Part of a small language model's weights: 2 heads of 64, a variant of SOAP for these matrices.
Each number is 500 + 40 x the weight over its row's rms, rounded and kept within 0 to 999. Layers, rows and columns count from 0. Numbers have three digits each. The size before them is the row's rms in percent of the matrix's.

# layer 17 attention output (transposed), 128x128, rms 0.184, rows 12-37, columns 0-127
097:440538539426489525530511495460556471512408439517514501491438490436499483445459496528440476454449518410513602518498527438482558465458502475507542493491477470533474529552492521500457541430475467527487549501490486580500535428475476451515522549537490502435493487491512569415523495521484458510520493609462520523477501480569541470513496488443475471453538514502554502567469488406522525506431
092:386541566460475504540530494585472487553518531561507494475480486554563488455523503485427487519454555517510559500442484532587480542509475539466554451500491527517532469554489470535489459521512541495482507555444446432490478456469520484534498528440429522482432565590551460494567541512583499446526472498511504466527480483487508514488488504579522465569421563493498501534513497479437530471536
104:469455439557547440536493472598552500515454396482560509508475465443550523444518529465490512474464534471488519545504522477499509533410497484508551501499563450503459478477429601492541526510491479531506589528493554533459539539484511541561494565543514478504463533542497526486555442452505445443524536487521532443485485523477464536446423494468523452407485473566435505510469505525487481527518
104:522596551454456457485517554530573443559469548485420469518518516467550564482484504508511497561527463479497408464526495536506521525498520503519511463505524533524520517508509542524509491573503458491457428477545447550490524497539481532478407483525532506582436522497523568397499468514469532461542431459562501595504424467529549541436466523478456503471524507436543542510507498517494452479472
096:452512502532457535420504429537545514462511478524472484532587559535484521513538518516500457472490536502521529479508541541425452587469484508481438469415476471502496521470486514477472490467512467494499498527501541556453460553422487497520492480451487550511514564492478479501427561497535495484487561513417502549393447398468485418455558538473439524569519477510527525492541481479556425492532
102:555443497514502518471542506503539532517533561454503448553606506488520467480460473536500552549495486484499505443466518481441489511518464510479472491447531507470496512443501480479578464568459552528541462548607487467518431441443531613571510515464429441560441470471491483476480410447483538460506439540516475476551542521489532483453515509531503509488483494493427540456519474439531467535457
097:536520477501499538439565429545527512490516474529456476553522461551549493473430469503389507444507472489468606582482613497574563568512449550487508550514470486510479519458441533466509537445580484513533519473431535515476482473522467542428512526465530465501488458529528498512475520492488485498452507502492496563439543500484523577458518515485455454502497444476529425476491498489438568487488
087:481459536490572469481498516482476437571445493495474478578512516467523526460526505526461463537432493473507451469587504553541527472571457496499437550370485379537495493482479501474568542441524575493461500473444512509493546431516484543504522496524486536509596553553485490551507487482468541461481510449536467526540489436471476523470518484496525513531510560410442492506521451512461527503496
103:540490532507443491457506551527526545440513557502487522538520510527553549497488516443537502517408489489589443573566464536509497405451472498454511561474408463559442527538493562459486449441450459498556446522462462535482484501500539480471511431466525537531522438516474548471487556534556474540555459497498458506525464502423530417492491452452475463460519508481479519469434478445526535507498
097:486493404446528503463474495492437551433412451517486540516511519536508496505511547543481537437489539507494542525484509508502531519447588552522517464516434469455503596596530483536512437439469519506428497456500572507489432464506526461510509604462470501534512514502508408488468493482516490532434494462506552454503581505594509525500515478515465495535454520529429524447461455460482526505509
100:470548554565483545512467527467542497495493484507486548414493540473467528582499514557444462497494525494508537521539413491446540429439560571505530540512457464503471510496521509515499466504493465460524470569569547536475454532484462531525528493513499533515552468476533448535523461438463398508437458476472428451478439491421548512538512540489539497453501537446547445530471550427424544492516
105:499542506484498459469497468532464524479484468537501532411550472525474467425483491526482459483459470531455406485408532415450528491452557542519460416493435462443512500471434475481523456548444465456408489433480559521587457508470486530442477494505498522502536481543428526521527560436507450572500422516487484503479492455500561509464478514483489497453473494479486568460529537443477499470476
106:528489489516508543454512499535494515527525509458407476541499519479487441447506438556454510443440461527471450475529446426510550447495472473445554533559509513476526501529520469525441506524487477476417504552440481545492455559420521502435448496460451485429470483523471459543464517491484482475485473439594554527475454517527467593553519583482505437492520500480446523512529422492448435485528
097:475437451502457483452575430505514507514469508564453532483492448586469477526568484505543523625559467554458414477506517470475548531461504513503452506425467487507449566555464472530434486496478501473468520585525500550507476534488514382501502534505517477491489491466578484466468503555496544518557520474597475518458438530516512513463507524538500471500470512484512529548496535484456548433522
106:449481524450559582494487436525478490492520559563521487472495442511496420512504499511446503607521541496494589559509477555515518520488407507568505505463501474529496420543443504493459548583492517482475468520472480482492485461510520564407514538483572570538447460504503459481478438584527513433493474506475549435497463507443544507550530462523439518502499517511501497502467530575484505465551
101:507576403486451488437462446498473459521465473626508507492557489483536474505498602511481553527510486545486616469484487513565514509512516410479472583518513419546558489494567482424501495498529469506463492511526568504538493553455453525481494541469462474501502475500500519525496440490576583519475502512538535477578509508463486474510514464521540459524552509531530507513527587503530538487489
095:490532409542503567514512489471489484472489476444395473498488519470550511494489567505469572496475482509447540455530542475470503503529512478407440447450536528495545426491446448399497538521547491459514442496600459483544430538482463533497512411495487489543497492441464420452515466496486520451528540532502576522483485532480499481575562568529500499514466510474505560468514490475486441520529
095:506534534463552450520450516486487439568482460584470468463485500501520510458517522463475500543495546527546509482589484387496469448438456499446454482526475454481529557545516495473454383498529528510527511450500462456488484517503443489488523487523521474443519577532463498452395473560480468498474511496521492506444447528465467489540410456465498424500501547513442460484565547525524574494465
098:496565557482469501494428490500463496505485500483522491490530457515606536429496501536492481542526578533528547412476574513514580495542520515513547431475404493492519471507512496473510510446552496492458472543487485482452554580475456535567470403585496532414520533502511469549533492465507527499477508471493543481524482421500487431441555560506513492461464462468457554468506524498456448530550
101:533518559480497456508471498514517483539467545446547433549550479446556579466491563480511495526524578510435494399474486408536513482489460527487492476544474468469526530508444570498528473467492483471519488511503543548540429495588461506516496560499469579400549477508438481483510516539489463475544463478544511569512479559488501545538525420509550538530466529528585460478446501460550497515526
095:522513470460504519563486470576530448517501544511547533485462504510424567425523529488603472475472470531523455536465496487516550542495523539507518476533455556525486509537469579516460446493496514436524450505535447439470613517529470501466492470453473504516460546535508421520575505512438521495494454549493480525438560524413447492529508446478437436482498556439505533442469566496481538511523
111:475578508477570523511509487555579510505487554531450555502482545478482497505506510521433521611484582471538476378428542499514532499477505481508556501451509485563471452529507477548499540481459513520451538493469514553556510451551486504484506475552534532496466524546473423512480531484528546542528454506439463505502479521576447525494554455449526544511474577470534555544481483579522561462560
096:523553453528497528587522482500520536442592591517488501461515504598525556456504529490526517533522463542451589473510562538549486551503510515442475515507521492557499529543576479493546460491495478535535403469468431496553501567442506492534514550556507515460508518541481524437503557518555450499517508534516477471571561495498507584471521493536503582465480522487486521543505476395521494489517
104:568502413496541506480574540495489548524551546488440533529536458459488538440505488450532536540474530514570538460577525499506480528570537511491472545553505454510424493501549568494435519522497513582489475513508545485465580521490468502545464512478490518385519493532521415462505547448449520488474499448502491496524494523539571514499524452514514527477481505529497575457539481551419502433411
105:529561479434478449434496468442515476548484677485479463517469534535500454477457457441511464512524517503527495492498495522557487545511495485493500487464551488525513439494532546489478502467466516532396542563608519508479445496523446497471556522451502528464467509492522477501477472479460465500493501489477514554457498414427522572507517502517513517427516502463532458510409551417470452496475
097:500442504525531491469445531480487461481410495549517535456516492526532503487519486510506492481488490497514490506552468492520513497463485483490511387497496386517464449449503553439547574498484534499530584557465504582513547487509543488506519477523555455467473514507523472516505496558493515533553446431516497594494480508398504554561494512499540470503521490391457509508605487399467480447520
# layer 17 attention value, 128x128, rms 0.2, rows 13-37, columns 0-127
093:538482435504489553530524528508452503500514500466559426552527483434529542486518458491495472526445480463538476468534481545536516520501526492524487561513565489469498514429477508528439517492564367524514550461579531569396473507532519504480496494586544496474469486413477569509588483540494510526546535494495510549458529528494482490531482495497469575461519507482458499482471432461587447513427
097:448462504460424608481435486452494481573533545505483515491445576580496496531498483482491489563545472463601521466502499539479507504489490478438466477483495509461571510568523391526453519526495492413493518510445503527535467488506427465486489475528446561529465503496480489578548520529470557532458491483441479511453459514511519557573536476530496569575516481423480516537494524476475535485473
095:446456474558563522537465508514547532455495435539520448514493470538466464554452461539569461536493505549503568464506497597526512510546449522522552553545508518467587470436540484461459517443548543549510545511464479493530464429518480486498534501439447515385525458422487520502522464463541529489448556505490483434524561475510525456495477532455524502500497543510446490478445506514480604487543
091:489507504490499470478576574488473424552471513465525483472468506474417498509447501423511534494479568514517572502468453471551571464477423457529515507584508576500509467503471488533539468498496500534591561565572490417510544464537550494575465496562449499491463473513446444479528524555492519506445469505522440513549567505521527504441503517530564507495489493484505481593569501478502514476557
097:529575495497545442426466590506505473542536506433511569439462463450450449470499552466540451549510548464547456471538448532544452539484531505467490520506489485524531444489532541474482499451592473453486529443412482496506547518523469429526442514435590511392505573514510511479493493541566541524523492478567514462463496459516529488494492474526496464498475460463512513560492491446465451487540
099:454497450487449481489516473513471541462488455483462452417512541472458485507541486522537499558505525560470416480492495511475476506508531494486496481561514532511477447508581504486572460504465557447580513453558457531471516500513529482479454377527511586499499474448448462530515594522514536520439519501435577517531433548542513491554511476512551536501541550543508511492573510461506503611474
084:503529507505513496543504465496499488482507528526580523483538447489508526557497423520515522515529396546487487507469542487394513506516523450458625491545479509456547505499494513577470431482556569546540517489525493538502497618508512443456494423472528507451480469493499561477546479494539517521498486525462492442507492553490518484555439455523485464441543498460538530522586539473550526395493
098:461484462513590498563535491494442511525428465409484496545525501468518475519533506574460583504586488549441493457487523510475410513533476524535504449516568505485528499445447449543517458539507533544539501505442482508556487458521489440537515560466489522498506552530526461488570374482430499485466492516512506581471503454522474543481514539526510549467461552534584475530530515565480504528519
095:467508516461436537540546501503532469559583526516510471474445549496492456533559495515445475535481445462440448444519582521506498489539491418539491483482526487479437431445543506436534576531454508481503489494495454491417532605500509550508494462496501547530479555517474549540573471557515488507520517574522440476489459571443465436475496537524472497511570429458536510506488554505488425509486
095:520439537464505491546474451521490452547469517497498455476502483590458518435516425506492517427495465453510519529464579540483452622471466476460466472490552517544493470526479508535525465528455512519492528496440521523557511423509524470539460545511469463496478532450519507582482542529453498548522517489507569528528498466573493502441524455453413409483515450567453465486542487589453451489478
097:466455495506483538465470602504520493508547538447436489558394457484445537545532529447529524477470480402475491506511456511486482507574483534462586501501584547552478526519561506483527572522478474599526534538515430472415474509521526448508502568488416479508495472521544516508480494567499470508481509537407458505485499476518503427552543498511484457468512521505495447431506481467504485526535
101:415543458515502544534472521542480517514508481576542460429512427496470506467526490469500477456579562462474572526450544588508566459461481538489453516489511465500531408489538586402553535450523423500532469430515520518467449517569526454506521501455534479536513487499484479537461510491482532530462523474445454515520458448525515495460461473536517537459539487469507495442569504565560551535498
091:528535459507510448553510478509456507533485489426536508521469492441504500540469497553520440498437504477465529488489522509512505475518409487483497442535472556443604464451461513460534587504472493576543518505464497429478474498542501571410561564486472500561519524511492538471511543384491445499450491528498501481489597537431511511501534488459485564576536447503505534494582495504526471548478
109:575470442555460438498500467532492483449466476416491534499510532517562530527491533543527474578563488490466454456524586457532545515488536473484449495526466554465505591453517466478479476505525479497472514505510485585411480467504468489477467464505559471481495534483507536481617519472556528522480562534516514565504553521502495543487529528500490486536520509528589444478541499393512500512393
096:470487531487491520513483531540614456438567441428485564457470545555470524529470439499461484500494590515509451534457539511533482481505510579514505461535470534427471489455430504587509455472523541546450532476514489538447541487496515507512484500439561535534504564513508445477496578540509516439539518534423485488481460551489427453470531499543477545533439492522511499542495496434548440488445
094:523529570490523411442474503530524494532530537491455478516514457463453448526493452475613483479524511563507516477456498539520527487494518499528475510490511421440492517516588591575548430491462540530489516447491528528438561423521441487557516504433579456534541527542494562525451476574570528473504476452508498470505521459508485441432476513502547509540473513519464512503478455457522579506471
090:533510549501471550501542444457583552499473478459572507519520484535523476524429426501466523448446409521490488500443555570430446486541501506621523499420497523481523557419455487545508511439519468523448461474485499546457514473499455497520509497517416532561509547504515463484534458422478504530584524475460455468528476476478575539558573511519468513504487481504535489490560511489513473486510
098:508503476498508518542471524475532434484541564485430492509452586537456526564515499511502467490490501484569510525501386470475556495430412448534498548523535455468547469476511494539497435541478437553518621467564502571483570484514550499497458478463510466511471541499507504524492502517528495533509471498426434478476503445541504498574431509482540505408517498486434475547449496526524504424517
100:541498550528523571509491467457426574463526489505499581541531451534494386512490499562487521542461393566522533480504505590562495531503551536527500585479552511523503407476494469482486547522488536526477526491474430502500517459449503509464458461517504425524464521493536479436538469505513568532498500533425470477499541468432470554455447512476496453471466525492474504489554428498550452525501
090:466482531519470464520467512484526540481454437484496529531511476442533453490547492512407567523569431501497514505545481521575502509568460472507478553521569523455527509486548454506540495535478452519458520519513548524457537499439505476491498554611519472483477464536428555496518462425535491435464469481530480494486488495570511501596566475537488614497498487578481418509496517563514527517433
107:487439489524503503541496531505464484530530452500473478521535463539549576530484530512553536482472434540510535462528445549520534486556547487527489478533483499394459510539469502434497470489553548574556488527525457506416481518468562523509524488501490453481512482499537523452552472517549447499477623539465535532517527525466520541533411474528535431509547381479431450492550471489517497524419
095:601475523512511467512560561511397475545509456493535487501464465459488469508605435520514507520507511513529392509536440529542443500471559535511487437501565471480497476458454534522470533474492513477451499579574513521500465453568524505523521550434552521550512515492523484477534467553558477486523510506512490464465492491518501413586466498535571504519526462462453497459448446530544449546551
092:405554564462488489564528444520541516512444453504525540433509529471569468501496506538494461497484441509442475541469463481526562463475535487459516436498534418445530501540486479490519445511567539389539514527573476525564442486541563470539497517477501530499479545547495476553432443473543523500518522540509439490472530415446502463516495502497461584516508450519450494510439536480568468509471
105:492455562533535486570504506497513602467468485464506581510512462458499506507504509501470548566508471533529497477519481565598524497459444483496426488526513552488566489502507502536509403490504430430533502490472483511499499468505524499516382485476525467523503533383517474458489534485568507445537535517469480464546481566528464384491498459438487489526496457543424539496528516562516523479538
097:460502519486505471491470452406486558471451543394512487537456507483448533604516487509406486516495513545577469453427590537480524427475450514484499549459548501503566581566498486538494478525531504551559500496484501519505456558507512548466567444507501516571467536497459526518530493469536511462446509477456499511415523478501526468487502479465495428475470451570537500478524508556455541476493